Each number is 128 + 24 x the weight over its row's rms, rounded and kept within 0 to 255. Layers, rows and columns count from 0. Numbers have three digits each. The size before them is the row's rms in percent of the matrix's.

# down: layer 9 MLP down (transposed), 896x224, rms 0.183, rows 519-698, columns 160-191
# up: layer 9 MLP up, 896x224, rms 0.194, rows 520-699, columns 160-191
down519 102:147123132151155151088081104126115124166164132165171123162144104145098130113134089125136167117146
up520 120:091152118073113167101145092122145109072122108112118116141104071134110101139095139158104143157154
down520 116:153132097102183130141153098129159129114124102115122143139112133129140146134137142109143138156146
up521 101:151123088146101120127147157117123141105146107155079142114123114104093134160118104185149102152129
down521 101:124107076138127163117134178162135129157152145145120123163094142145108144113111170087159136149110
up522 100:174137155146169112059111170111130116107128083111106127145098159151174128134163112155120125124125
down522 103:163134094129135109141170119123178144139110111113085112139141136129157160139163142142101149093117
up523 089:070111145091102110152127147084124132069149080105135116157124145139127111131111149117168056153089
down523 098:144134100147128122179155153188137141117104143129087098113140139104156106127110139153133115118136
up524 099:169128152153127090136117095081137131131125116113142128144062085102148133135149107122164149124152
down524 095:152125080151168127108126130120112089122147128151117144098141104144121081114086143142166122153116
up525 102:110143149109102157096124170090141148106132101101146129132111104103142139115145137136090114136165
down525 107:146111122113111162143151095160104168146086116091143121108061099118125106145124132164110162128101
up526 102:128142134143143113067165123139107110142147101186157110135123108125114131120097146129121167118111
down526 107:164103135116114117115173102132126145152083127132148145184117174103142161144108111120108112189135
up527 097:153117145153100143083137153123140073137117145138111097107184130148186098098167100099107112127126
down527 094:159103131153124157080157131126123122126136179170113171141114117141146102144114080121107124075156
up528 101:142130125111089121118124134083108128115166137107116185124126123113113120160153044135119111117165
down528 106:105087121109110138123116116129162141101132152130177110111130159083100100118098160154141138064154
up529 093:116137135123133149121147141162174096140129142178164141130109124123111131147140108137158136158117
down529 098:155127104123113120092113116169139140168100130112113131111087147104137166136137144136102170171097
up530 104:112173111150124101175136137154143140138131153158065101159152144091118159118125101151094121140118
down530 092:123098107131124157116144119161132112136150151126150098171131154161134094126115116116074071167103
up531 095:105141160154117097130185156132114099130166128153105126100069163135135166140141165120074117147179
down531 095:110147167137102119119100156136110104097138107116094177199144110151168126141117113115173109156159
up532 092:105141073181100114157142122114136111093146165090134147124129114112149066160098129140183131148136
down532 090:195144118103126155131165146147138107126150098164104146105131157145140149109154134192155134120119
up533 103:117152096114130149124121118159108096126125147099097119136130142112155114104144142119095080123178
down533 103:122109119067127102156180168119109167124112168112125144156173080135121115161146175113126146113133
up534 095:151128117111146149111133130101130152136144138161103133103107115155114112112179138124126125126110
down534 092:100102116117163146135149115107165065116134116138117096117156178140124125117155137109124174127106
up535 090:145134111147076116161108133138144124116162137117153139079176120168162150107122158123095140173121
down535 097:129070116087098145131122134104154144159094151144182118106121149133121130120091058117128098130123
up536 093:111102115098131111120177154168106117139145124109144109094141112115123104136154146113134170099149
down536 097:141124125109144119079158136133144110135161141160151169161140134103154168143126109079162079168093
up537 098:135131133083135145124136157161170146138079119133113118112123140161145118150102131147098064154145
down537 106:090109134145117109124127148084149114102114129130173155112135112137114128140168113139127120129122
up538 100:160120108151099138127064161143130111123141145104129120106145157108104147135163130142140158116140
down538 105:163149115093135106178140097146159141124158101106153131126137171150161119113152134116074106106160
up539 100:165129136113132151090147121109146086109119132108098153154086133125103144137126153142122149080191
down539 100:086142170100108099096092146120140099134146142171120121134109095172116163132133157102160105125132
up540 094:059104147077160140115168143159111133112161133109117133162116164144078108103159124133169142151109
down540 106:146100109090147148086113130116124121152113115088117130164168089106155097125162138122164088145095
up541 103:129140159162114065109177116157081142137108118170102116161124150106178154150093120125139131132119
down541 097:095079078121115194109120180131119128133120101138063166090118137149117188110127104111134150149159
up542 102:135150106128166126127098105144141123120094089165148130112153133186160136161118156150128158125109
down542 108:128105085188129193145108134129125103125143097164170112102173109143145140112111170122112121137104
up543 095:116144172122110189140128128144120109087119170124094125121127156174155129129145095108134070142121
down543 092:146116115133118138122151117139128124155114147113167133118113107164151129119120152150151131121126
up544 103:164109147089141141116140152098158145079131102141162109116147153153184089126162105142113136105091
down544 103:145126136118125170124148105114104102144145117120137137190095108129105115052112115116094103095121
up545 106:175107149098130130141077115139112141109134130130088147095104138163127115101132140130121077138089
down545 110:144098154075150131118113195106082117105133083098132109139143159129110129135100159108134124150111
up546 095:102172123089166087131148108137132101135171133133140135132150114113200145152064081111102143123107
down546 093:121103125153111115135101112129131147127100122128149093080098134120137133153144107148120124118147
up547 100:147178144137143104095098141151119155113129130136112130137137104141117132100100132132113153136114
down547 103:092116152105137136124147121081172144129077143121133183148164113108103126136089153156130105119141
up548 094:121103147090108100156104152122083149109156093128121136132123124117139127113108164138174158113136
down548 105:129150126115097087135155114163116084138130148114119136118123121175108159172154104112139076147150
up549 095:074124131150179124164127140102142141114122139129145156137115129128136140154115146120154102157099
down549 096:113110104155134136121113125135130112124162113107117125112134074118154135110104139128120120088122
up550 098:099118150090124135106131154122108135115128099108131104133140127123165128118153148128136124149130
down550 107:096109120135134107150082129114146111094149117091148108098091169093147125123145123173151105111146
up551 095:146133119145165145109118143153138144135139092127135131106116123119107126104096100154166150158132
down551 098:119108161148163145129122100182143144162130154121132122152104135175113122103101084097128108124133
up552 095:116137124106128120095105106123139144121146179121145120155155148176126111119151120167156105164107
down552 093:143146149161129102136113111121137093138104138133111142130109123152128116143165110114117131146133
up553 092:129155145112107125141119148129136050118097085131126098149121149150138146100080147126130114151173
down553 094:146115104131164126125155148114133129133133118114128140113157125122149190114130126153155163143089
up554 103:124142120110133118141145096137113159137156103146116101119166166104138148124117132070120108113086
down554 110:070093143136135126121190096085097118168120133146121083118132120110118152133114156119103117137134
up555 104:129149073137164121115146095158118093116124121144123129110135111134190109118124142105153153111147
down555 093:099122129166123121149115140119114111090132149150115158096124135149154137136107152164124128123087
up556 102:110113073135104125135119097103101114148096156085105117129119101111146144129129127185107142123138
down556 102:112178117134130155133129123128103127123143116145189134144107123155211116144112106077132131127166
up557 097:115124148076135161157167114145139086148145149112140089121119156119150104096085123117118136165156
down557 098:116123131112116119134163129119110145108127089181097123110074144141134138133118122150133170107149
up558 105:096105132122149144143123125155116108124111076082123133133089184121157115107137109114137147131172
down558 104:114163149146115115076126113080112145141152126156151126098092096106153122182172156193110144133128
up559 099:128129140147137071127142107111126121088136109127090120122160096139135119123110148129103131110110
down559 101:094165183135123132135141106118140139152124148118163152150187145098113101126111158137140116149150
up560 091:146142142120158105107131105165140153170155147124145106092105090163161159137122114110182102138167
down560 095:131110122126158111186129135163136139103098116160083151163145108123135137138109130081135074109097
up561 101:142172092094119147189131123141075119147119072128102107100090155146084110121120117172151129107136
down561 102:144140114133161104153158145157123097124146118102149115144145119110114147144172154091130106122126
up562 102:136196126124106107142130127139122144119113153146145115096083130091135177138136159156147120124166
down562 106:137111115142083108134129151115129188118098123110095130141115092125160124148138142152136102109073
up563 097:132088106116118119143107134147066125151133137166113119113147158145134114137105149120116095138149
down563 102:136159121147094101186150107102097103158147143106105184091121144089130133139141143146128082154099
up564 113:147102151135157151123173160125121136090132181113135100135104139139138113122143144151153110129141
down564 110:109102171072150143152168127102143141139108122105128127144125140145115141102141123122097154160067
up565 102:120119149132105118084138110134101126123142159139118103108146132078102144139158117176152141105141
down565 102:136130132102153121136100134104122174137151136103121124144117123123158096122096077100159088172138
up566 101:111140134125171114154089098124123126168155141148102101119124129134078129137101122137122156094146
down566 111:070069138118143086105144120134103104141144092155087106103105141108119142159151116091108123149122
up567 098:118139166178108135160124144111109111137088114133163134104157124082128150084172130105130107109146
down567 103:149130108128103089134136109115083154107135151108133126132104134099088119133107151091125143087116
up568 104:154146127164175119138144087135119080130107128122142125165098086154085111117120149141111135131095
down568 105:136123172125126187135092145150111179149109129155121108145155101139118091117123148130142133136148
up569 097:123127153151129071118137118143154126123190137151125150079108159148131099121114086194111133169144
down569 098:104087116112167118108134113124142123139156129158146110114148143143117114098132082129132097105192
up570 091:139124124129135074117041117098102121127153142098100152131121157120120150135120138102151167129142
down570 092:143117110129110125127163100105135093136087090118151088109101093115078102109139124101117117076188
up571 101:139079160138126101153145121109132088085105184115139126180127136137124117156125110153122095123150
down571 105:109133146156114118108069150109130113091116112141155135104110179124142168103156130122161150130134
up572 098:097115139157134161104107153127124143157133123143117143140088081114136169104121103181127088126105
down572 089:150154131165122140125157110130141120135113078121127120137106138151129128125108131107125119157128
up573 105:108121160133086130069100122125123130069161146128114098161095126112127116078120161161097142070159
down573 096:134089107135100106097174136102098114123110162085099122139072093139088162093155117170100150121122
up574 100:138118096118155114128135144108094092088158163102110151141175134100175185170133130171136178135159
down574 097:150130120107110120109175105122129101153169133106152169129107160109134117122151096136121131152172
up575 101:093107149125142095147124187118109159100120113134088165125108129133123202145131094118094148152157
down575 104:120136160115077097132116122154108098102103136140110175091134143106132109130153090131087151129124
up576 095:149149109152164132159171147178125113147179111099101093080081112138138145134139164118168143151115
down576 103:077144120172139095117152143120146154118146140182119090132113129079128133124109106139116145113143
up577 093:118122134129130138182159102110129079117110160147110102112146151126131137141092142163119072165152
down577 103:095102137131140122163112157122130145147087144123075136115117126138126129129128103141139181160121
up578 099:152115109153123133136140150149037109132135073104086133090128135141176136140119133146133119117155
down578 091:117129122130122123123151118176123132127098109099138153129089152116138123123134120127122132100050
up579 107:157100081101095127102163123167127144137149130128055136113151151159157079100152155111139158127129
down579 095:129144140124184108130137109141150128114100182099135104105085135147124135121114121116131130110112
up580 116:124127123142117108114093158127116134150068146118141110132116116167137069176098123122129129127099
down580 099:139127110136079135119103157143136127164133150129116109124185111172168128134140114117126102123117
up581 092:151109093164176154139092111087113116181111110136134110169165164119167099193124104132139134170107
down581 100:089158138112075141108121136120115145137124140151119142146076155134102107132098183116132105132139
up582 098:145142152103124141126127140079139128129109127138125085087151135122137142163114113148083091125116
down582 095:097126091140164155145135109155087140088142114115114104111136161136099150159115134085165129141136
up583 098:148126143105142104101185060111102079123105141150095137115130161161113125130126103136093125147157
down583 100:160058095148085114146144145130134106097121149133148151134109125115109095121119125124134132101139
up584 107:148132130106077134167157127147108105113134105097155147104134167122138148079092135101157137093143
down584 096:097156146141169129120126163076147167148116121170134113143135099169118105174175120161092098152132
up585 097:090183154121124112158117130092106131100153090109131140140155100127106077140133144148117136122160
down585 105:080156145175150124173124142082151121147120136125103077134167110125119112197111146150105157151177
up586 101:144136131143112120123181109166133165136131156154145110117142143161178118141142133115126105126104
down586 101:137130107122102110142124161130136150067101119103108140123137113137094097139108133136124129104150
up587 110:134161116102113097131126123127110166118160084091129115147125135149079109123182130087123109160158
down587 110:107100112139145104152120143112107128088125084123099114153128136111046126140135097094126134120123
up588 094:101094137125099141144146117094087135133111145109135147109117106149156160099135125121120093127136
down588 093:117111114132087116122119081122136126106136088164153137143121147103088143108103148112118106121121
up589 097:147126114061091111154140122133108163143123119153065106114138090157171114123150132137101136121136
down589 092:137137132117181123095125146083130142161135126121192118125163124090120099071124139120140083122124
up590 103:141111159104140117149134139141136143131160074154104118077166110177104123128165115091074161097148
down590 106:159168131099164119141124161097125161138172109139144115109112139126128147174118148127148152112129
up591 094:117135129143171108162150188135127114145101154127118113089165089155138131130106133099099145106128
down591 097:130090131126091160137103115086151125088179140110126123156133108156140121122147093130122113126133
up592 106:138135176110130170117132178104104176120121139130103156117113124169087135094100141139129108100130
down592 104:141140144112118142115119105083142140125089139141061153134183090108101102126120110160185142126130
up593 101:120137129140117139124110163136134121125169132137131104129164136111147148130145137144097130116138
down593 088:133093110146133129159131118100112170070119109086118167142086086119098132136117131125120141136093
up594 097:134116127115137109143127142164150113091149121146101117136172098122167133096148178143122117173106
down594 090:149122155107089093108113142104131126130135109145144144143110129071146110126126118157144113115140
up595 106:107118107141142148110098162165123097185142156097095133157131070117134121145126107103116162121149
down595 103:137124104090135145172150120110107143147117128106114115060146115140093122139138141125164137150158
up596 100:141091206147154100105159121114127116135151117124133158150101144187183116138140149191121138107105
down596 101:106091131171119184065122111119154139113106162124125119099133120133104088139112149120114156146117
up597 107:109149152102139095129167113102165110171134164098176148132142152132151136142109148153131086121094
down597 102:107130120130156131194156121128112153119129156167123142152122107107091124161104175112144083123159
up598 095:139178126167086105128135120103108145116126106102101124123167133109126142132117126163145120119126
down598 085:125126160161128131091116099121163158155091135123159137097109110113145152115131111176110102097149
up599 097:112080145136138137136149132140152134126102116147121099132113132126107122065131124094145174083152
down599 099:187142107146119144149114125101113094149127108136095158101136131127133083124103179150182110120153
up600 104:131131128169130121149114166146091075118101160135170130115145104136153134160130127118108152112093
down600 099:106135127129168080131158159137110130101106154108113161116138142151113071123128206161154125129112
up601 100:119091128112146159131153142169105118143172138128097161115123139134098119108109089163098129121147
down601 107:100149145118104131126111139103125145135102111128099143158137124094148122136143143105146082143109
up602 097:117114121139112144120126123150126149083099137091133148138127138110106104131133125142127159098124
down602 098:132152163150145107121096155143128121112183108149153124115112137152134129116149109109135116079150
up603 098:115128151119155132124157123128076095133104135096048134086108121142123193142131131109109123101198
down603 100:136129122122116146121122116129102156127122115108148154120124103110089099121152124122158103126143
up604 096:136107151114125167143126090150116079148142154146155143139196151149132152110138155157096152114108
down604 099:126120117120114115152132144105116108156132079077152152105116182181128221114103153117146143124138
up605 100:122117135118149139084148096108150163094132143066136143114138138090143105139138126145129151118138
down605 099:095130115093118172094160144109108176169151126093101170108137134125113133136147105122145101096106
up606 102:116102107093123082119073119129137114146141106147127138104137122120135171164136108134104118162185
down606 105:152123147113163118154129100125148158088108100148110097122121150155160147136062133154131085112122
up607 097:131108139119154113085126154121156130079155094112073090126105167136113126139108124141134108109144
down607 104:089151085166158135133099104124117149161140132161116147133163136128110104131111111159162146156152
up608 108:129129074122099120144152166157075145098162145179132127129163150098079157144089101161133109073107
down608 111:112129066133117135151121174136113120064152113150150110132131178112126144146120106141129113128120
up609 099:103115114127082137164125119115139074132108115142126158105122149138126106109157108138098131079134
down609 090:160109173164159116092086131140085157152145190139128116143125089105121094141121082131150116143132
up610 097:120130120123123132097134115148130093152140111135131134125096123160116165130163130138126205125110
down610 096:102183130138106152106107146088159142130145169174166120136126113151132117131167112068097110136154
up611 103:125091155127128113071186164146151164121149132154147096135147152146168128115116157111143105163138
down611 108:145129141147138133134114113163123093105112156103109120140109134116157111103110122133105120147082
up612 102:153153167124092116118155135107142120102115110136143084092148106140154107126135124147095132106103
down612 103:147139104121109150104152153128143130145156142132101119128116130151140117138107096147141140121110
up613 105:118118139081133114094100100125133148125133152094079115125137097143137092155140129138156117131162
down613 096:144114158137162135123135142139123096135124142146132137124098140121169095105098115115098113145128
up614 100:147127117132088095146117170109112129169191095106137142157153134111153117179125141128111138144134
down614 113:109116124184086143143128159110152143099100106127131098161129123114153083143106136149108162142127
up615 098:121119136099123102116131094113133117124098132136095153119133147125132155107153122098116111118103
down615 097:101146098083090084140152114131141179121141127119116099135157128119121160102156149145144157118114
up616 098:139144147166134104134142148135143141112094130152113168140174154149177164125099141143135084107155
down616 104:105174180108155145129091147132149128150152162122157158114126174116152148104111130105146084129110
up617 104:170124171114143133094103164158113110116122145157138099102117146153175112136123170121145125164103
down617 107:120115172119127132200100064140112131081099116112131149132172172126132122104139122146156109138132
up618 096:138136134157126117113183155114109111123143119125160100113125155122130112119173159123131148111079
down618 099:109102150146115144143110117117133136164111080134098127129145134115080120116092143104179142117128
up619 094:113147121120125153077130148075119162152140132110141139132124094112145136140146125106147137126117
down619 104:141097139154138111133141174108123129166158127116143108125107108112149206118137118094127132130118
up620 109:139108124121156102131124134077133104129122106143142097111170166109100141147121118087125110135102
down620 108:118119142124102106166153134105128152125121133120114129135192106128123164139106112114143120122076
up621 107:116166082148148169119118119120111124152175135127157135139109098176111108105122140154108163157136
down621 102:127102073159137131136178112134172139138133123100130137157135115147111122127119112129148153133134
up622 099:084141089100150126079119120102119124124109166109112138092107093146148147154159080153140132185152
down622 093:124097156123149124118106089095145137140145157149111063176143143150119116086144153125136099091099
up623 111:123122123120127129122160162118099140125129145142141134127114136114121150133156152153087138125150
down623 092:110114136138172098121132127119102099127172099092152119137082124103075144128137103120170160171121
up624 096:153156115120125094162146118136130097147102100098132127144134159150148171106146129118115079071151
down624 103:166090121097148124123123077083145187171182092124112169083124168134122166150138121163144113131139
up625 099:172119106130105099085107109167167144131144073104109137115163131161151166137166104099166111141160
down625 092:126105098120125166118098135166127127092087117107134158127141153149095147117132161097122172131168
up626 104:117134158112084157159133133099136148095104136162121097102137155102093115102140164139075135148120
down626 098:136143115121156133117136154149123178127138127138123098128119096119152153133087122117132111166156
up627 099:086157152089144135135116135148094086144140091161084124135129098148147121120137084171139131129159
down627 091:152160074151144140189109144111127147106121141147106119135132136137108174099143143092119104147104
up628 095:108097136131100149138131142100146113128143168110129142133159092104100178147110141157139144106128
down628 095:094140145115108096103153134101107127102079119135148110149143142111133105166117137151158112147098
up629 107:160107096154144122125120116134131130147111135095105107124128113165143181114100130117085146107142
down629 097:142133124125178149109148124134151141149106113127125083087147170106113113142119112123159128135123
up630 102:144101095116124119120144081138101115063127100155092152145176141145129083130107144165098096160101
down630 097:126141126128110114123184150098173124173104086071138178155126148124135120117105115147161127129144
up631 124:128097097149119113097101099119150136161143098148147148156138115144107131162120111153136132142094
down631 100:112107098134100164153115147098138127180170124150133121141148114100150146148133112159119163144151
up632 091:172131139134137114140129127168154137166094086195105065132086119129122129096094130135126151120119
down632 096:158126191129109150110101109119114119130153128109131129134137113102112109158105103136153107089153
up633 099:126150102102123112139129129175128151142131123094153147074123143134178129113138120114110145121115
down633 097:118207136111110154159104116155151171121107110109095107134125141153198133096128160155181132163146
up634 099:130104122129146128090104101089133114117110153156084094109177114132131171151147146112137118151162
down634 090:112114152145148104156169135090119166152131180129141150127189158179085160115091142134121166099114
up635 092:090123138166135122096129152140119115138135101158151092143141131137127154109119100170183105119115
down635 091:104161077113106135113123097148128127122125134165135153099155106148103126154127115107142148171147
up636 107:150168167109117105103142114111155170120166101132154092129123148121134135175119142116151127114114
down636 100:081134136110139154132148110138127141174112101135063143127104108155145123121146128127118164147108
up637 100:131114148157153209099125167123119116123122154146134097120154193142157140167179098140094155102090
down637 106:134145141131151116120137085131126109132147148167089129134111119156159141145156142142127099146147
up638 104:109144086165090170141155129124152084163055105111120088129128117120144129129099130096163085134121
down638 099:123103143175072155107123097142146133149125083152173152142145089171128149078131086130121133214108
up639 105:152137121085136146112138133098134108094118094097118087152128161120081140142166091195096118156090
down639 105:114144145147127099121102159129122104133112131132128132116163093120126154107118111111138157119120
up640 096:126112112056125166116119139106111130118143112093117127137153144135175146161106109195103133117093
down640 097:132104140125086142140150131090147134141161103162104109137123100125105164097126133074125108178146
up641 102:102128125099089173093151147148134150137108162137128085107158162106135144130081182139129150163173
down641 106:112127168124099100152098050112145147125103114128095141150104116158154169127136107131127117113093
up642 100:113136106153152110106155136142162137170084140125106134090112116134108123123112099124094150131153
down642 095:141114138100138118100124125135132107070110152142115159101111157138192112122124103148153145137142
up643 103:122146133131162158161105094114088153118117157122128122136149127113119126127123104139166123122142
down643 105:134147129086152123111142092145102120116115094092152139111121128154171162132166177145138135161108
up644 100:166132091135102090133111153129114126126109146160085130117139162133123135147160109109160133146117
down644 103:136122102100114150165163125168120144126143116173135142129181080148123138118125125187140134134138
up645 097:103129135140132124131094133103147120143155101170118156089078121116126123134113160119093129116095
down645 090:134122083108106112136119107167139114100144111149147107141152131112132121155113122109110161122142
up646 106:158108133132112120064145138124135137117107106116169110153129121083168163154171152157139140141084
down646 105:139134164118145146123139141114181104081146109105141149133159140120149121115162155146107114131103
up647 102:101117148130152118176107149149142130090150122102074119133125128140128138099103134147131127136151
down647 101:139148113104102128122117144092137132125122129125148098113128160171112136128135087114116158161143
up648 100:119104133080105113144109147164125148107166133138123135082085083163114085154111124111078108114090
down648 092:129148138152121117157113096100138135166074164170133141133107080139100095109120079133083095136091
up649 100:106090153088117146151144178127147144160125101138139146133110145120157148100101138117124095137135
down649 107:154120101121124093134108093116119162125142130165173110151068154127106089128164118130122154147115
up650 098:144132108124101105105161111167116112137131110123119105133130070156110144146106143132150132146129
down650 107:120108123142143108104086170186149146111123106129146124128145170156108103127088154142145136133122
up651 101:175120153110161135139130138104102122126149103102126111111126141126222119153127171126123094115123
down651 104:112113122126111115128091122126097126148102134116139126127114133158121098088137126112139147101122
up652 104:088119154122195146141127139131155159100152138119106162146152146128137152107158134117125090144155
down652 093:157133161120130118119156126144125150169128140139177158104139110119153148118160120122157130146085
up653 107:146164155132121085148127111131114100072127110115141120135115119151134127140124128107117124119074
down653 107:156146169115112113127134089123151089104124096086120118150149153143140127113139138105139059144101
up654 079:127152134173130100106118141122138129163141161122143097120130099179105157115131137108111120103118
down654 089:142122107093103096125157142129128144153151139096135188126157161111115112102084077117071148117117
up655 133:120097121138159124140156132086124119087127131136157134149106152159122145088097161132155168131132
down655 099:116115122159142112197129158113163130134149140143116114158125184166128158106126113101172100151130
up656 095:102155117103114133158123118126148099159134141158117137120094136108143150119130151109168157165157
down656 098:147143175163126151204131087114153120122145148126123167087151122157127094114123122126105122109106
up657 104:132088089141128171147134142102101126144122124168066133100130143131117120173127155113096123139169
down657 102:129128145141084106139142123161184134108068140130150089160064141165143121101150137143124133174087
up658 103:110146149140132147134110133161131096106151145161111122135111106146138142152099129192190111105141
down658 107:135140117134133130117143161114118130154138105129124095090090127063148121143172115114160107094119
up659 112:071141129084117111142119133119127116141116120117124111141126151091115143113126107108117140163141
down659 111:123119133148139128130146124119151171095165153148156132126099157088099148076172172149095111135110
up660 092:100136119155117132104159123123134182093134154135115139144103121180136118140134106141125080111133
down660 098:117089169145157110120136103102123154154158155091124151100109156177095147175140143098098151135115
up661 094:135152142120134117181149123131140151175170110164117122124107113130106144110107100135133163075122
down661 101:162081147128171126155086124109115099101171107135146172156132169073099155102112100156082134125106
up662 104:104145085122140153126164128150165130121144124159137112126114144171141123082198157137130138098090
down662 105:117115122084180139105161100115156142146106137136099106103143150105131104162121152140111073132125
up663 097:103129123166120146114159118148095102110158167160155141125150126138085129089158109149117112107113
down663 111:133118116141148144093122174130135136136140134125096136135111125123098147101143126115116160144135
up664 103:104120113136109104158103103120109107152075090127089147112124103136141132108111115108121109128133
down664 109:116142141108172159123129118147140149115159114116121095087092114126155092092156147118142111145135
up665 098:137141136139136113088123114121158102094114151121159128134162120091154105129114152151141160140145
down665 103:147126099098134131128053137150089128122150131125133140110101093101107141112100167123132204153133
up666 095:134113137150112124131144108091127116169136150120147136147162114111149134161110123127159133149120
down666 098:143147161140185125156190163111134131093105121134130122106113116127137125152132099115123121155096
up667 094:105129083140146129071109127126107160112132164129172121082059090138130166142133099136126158118131
down667 091:147128150147096137160141127122126142189073117121136159172161109126124151116121092154147103156164
up668 098:109120143121133129105133129096094145100130076143116103124119115129140140101104125118136092164097
down668 109:095128146112108153120159130079137116076163164094182106092133119127138129133146162116133154139119
up669 096:129135123143138161138090138159150140138164146138165096084109139099138111133105100098136109134158
down669 096:157131166134135131124116137195156139137122120090146140182140167132108156123184118128141142128131
up670 096:117105156089072194116178159142121125130125092127089094159147142147107146091158105124142131107089
down670 093:128127133112066139095146097108093105121150120111121144161160133142107154134124114100160165171087
up671 091:129148135100103154136126154087119163129107121119158123161118094156131132125140123103144107128113
down671 108:165084128129111109133105136140119108151118179135137152111080146111143148097107114148129123097156
up672 101:114127161121123121091143128134181107155129175132119112124117134091144107088101123169114158147145
down672 111:107139125109090156132142142158103151159140072131112115175090127115164146112153135118129149136130
up673 107:151137176121111074182168130134106138107141176121126128127136113174140153122142129119135116103129
down673 103:113121118120137126189159125109124134125063172129098155129101093138123130127146149141111154142170
up674 103:113140129107090110125188107128123118163098120174181135099165132113105127146100132176116160124140
down674 087:122135128148129148111115086118171144142128142126097125131121165164138111107136114116143112173082
up675 125:112165097068149127103131089164153102130140152118168144107182131073112133122176137120136128113118
down675 121:143143100101164110117108105142124146118141148112106141101115114094124147116128136136125151126113
up676 098:130144122142178166136167115123097100165160186094108161111158090134132107132106160112190126147114
down676 105:138165124140100109165140147127154132135143132128089125128147154116104098064118203100127153127106
up677 103:146163124141148144129138148079140134143131162160143121086118126157137141152120125139103166110149
down677 108:120170121081111116096127106101093184133160141114132168140132143098134156134103101148132139096121
up678 107:152151091127135153137110107178116104116184142106141114084118101143123133122174155104111141124126
down678 111:131127162090107114115111123122142133110161128151096115145136148124098170095112120112082137124163
up679 098:150142169124134101126152156164129080168159102112137121110136122141115150137098098115115114108137
down679 097:135119119124068132112137112108141099149157104099141105115156179102111115092128126161129132126130
up680 101:098123128110159140123133123125121106117126173108160137135151127152144110149112203132143074111092
down680 115:116165102112109080198147113102116118136147112111166097098122117167101105147146078127094167135166
up681 104:145108123118148137132158158119150162106124099148147122106134163159128122133152144165151129170122
down681 103:165164122129162155131103111143129114140135138128105126128139097094163144148136111120062121088181
up682 103:136087165098087101126113157128099121153120159119080138146150094139133119132143141136114131133130
down682 096:118097079100118121111104121081144158088098177156119107124143156126119158104130098090143106174139
up683 098:117130132129138102119133117102105069190122123127112149107134102129177149130108096115165183157101
down683 094:162140113157164134149094125097150175142045149130154092142120158136184140130143131137081140131149
up684 093:094131060103099163104148118124141119106127136156137125099130138125199150135135137118145144124164
down684 095:140100147123103142153137126088110121111100162144127145117155121138127177116119147079179108136073
up685 106:095146091136134103152123152129101161134097143126112133110105149127153091113096083139127152121103
down685 099:180136127125171084076122106097109116067108151116108130135100103136136111158102127163168136116124
up686 102:115158155105140113110137076129114161122119124123075155140133152113121120128142116138086166182146
down686 107:137118133143140095143135166126123120132096096095148137080089134166102119125157135110138152131116
up687 101:118151110166165128142137128171057134174110140159148151167177112107101150154104093127132127113116
down687 087:120092140134142140081102117117147100129117115142131123089105131120093115134171112126160134105162
up688 102:129146163141151123111145135116148132151138135116149133128148115132130085116104153139112114119078
down688 107:110104086122108152129132134137132140096103142102104141122161102170147147136113159156164139086083
up689 107:141112129148156128170150108122129074108134155112120140100105150114115135099166120082133136119130
down689 099:094133160155117153143124082137125153114091133130109109132147159144154142146134155179128117134106
up690 102:156143125140138103103145121133170161115102112170117146111101119106149164085133115165091110165107
down690 106:111101123132128134130136057130145100180147125093136140099158123134122128130115170138144125128122
up691 091:130119152144113136167126131140108121117109127117127122081104073119116136126120104159081142159061
down691 108:124115121132096083158111103117144105146113138119126138159129127113137129106135085139123156108153
up692 094:128129132162070135116123079155174144139177099119139074132166122084106105123122096197173157110165
down692 094:098110118114135145128137138112203137184147148090089122093134156158140141088075126150097111138144
up693 099:112126126129161134128127139098150163116161104108161113135178118147126143165113122142111094098103
down693 092:130151082162119105179097129151126102127117104095164145146187109129122143161105124129128108138112
up694 094:111149137089158147125153137137112115110164110116132125112169115137131112157124104126122093143111
down694 092:126117122139164119134144148127161118144135140155119131129046113098154082136105134157159123127146
up695 096:151130150131110133148170142171165105080152111156144107136090071134140089159116187141130133168123
down695 096:098140155139137086196128129126136119151083106089148096109146121098143134128142051126115096127159
up696 104:132150154146120106089144163157115124113110088105124097133139150140136115144149094106136118131100
down696 105:109147119100127173138112086132180140143097136105113142101105155147102122118152109124096128130136
up697 099:121115125094142179085149126114116151083111173192109128129107142138130135160146129147121172121143
down697 098:116151109099116078105148119128145100130116122090109144144147106158170186124138127107181132127135
up698 098:112130164124143124083145144148137153147124129119127130147154120117148159135174111117172142131129
down698 100:149145142198125124101105117108156157120169138151138134119127167113107166137109130138099141173141
up699 105:151144151170153134137137121123116164084113158145089161144131133137151103142151134147134097135095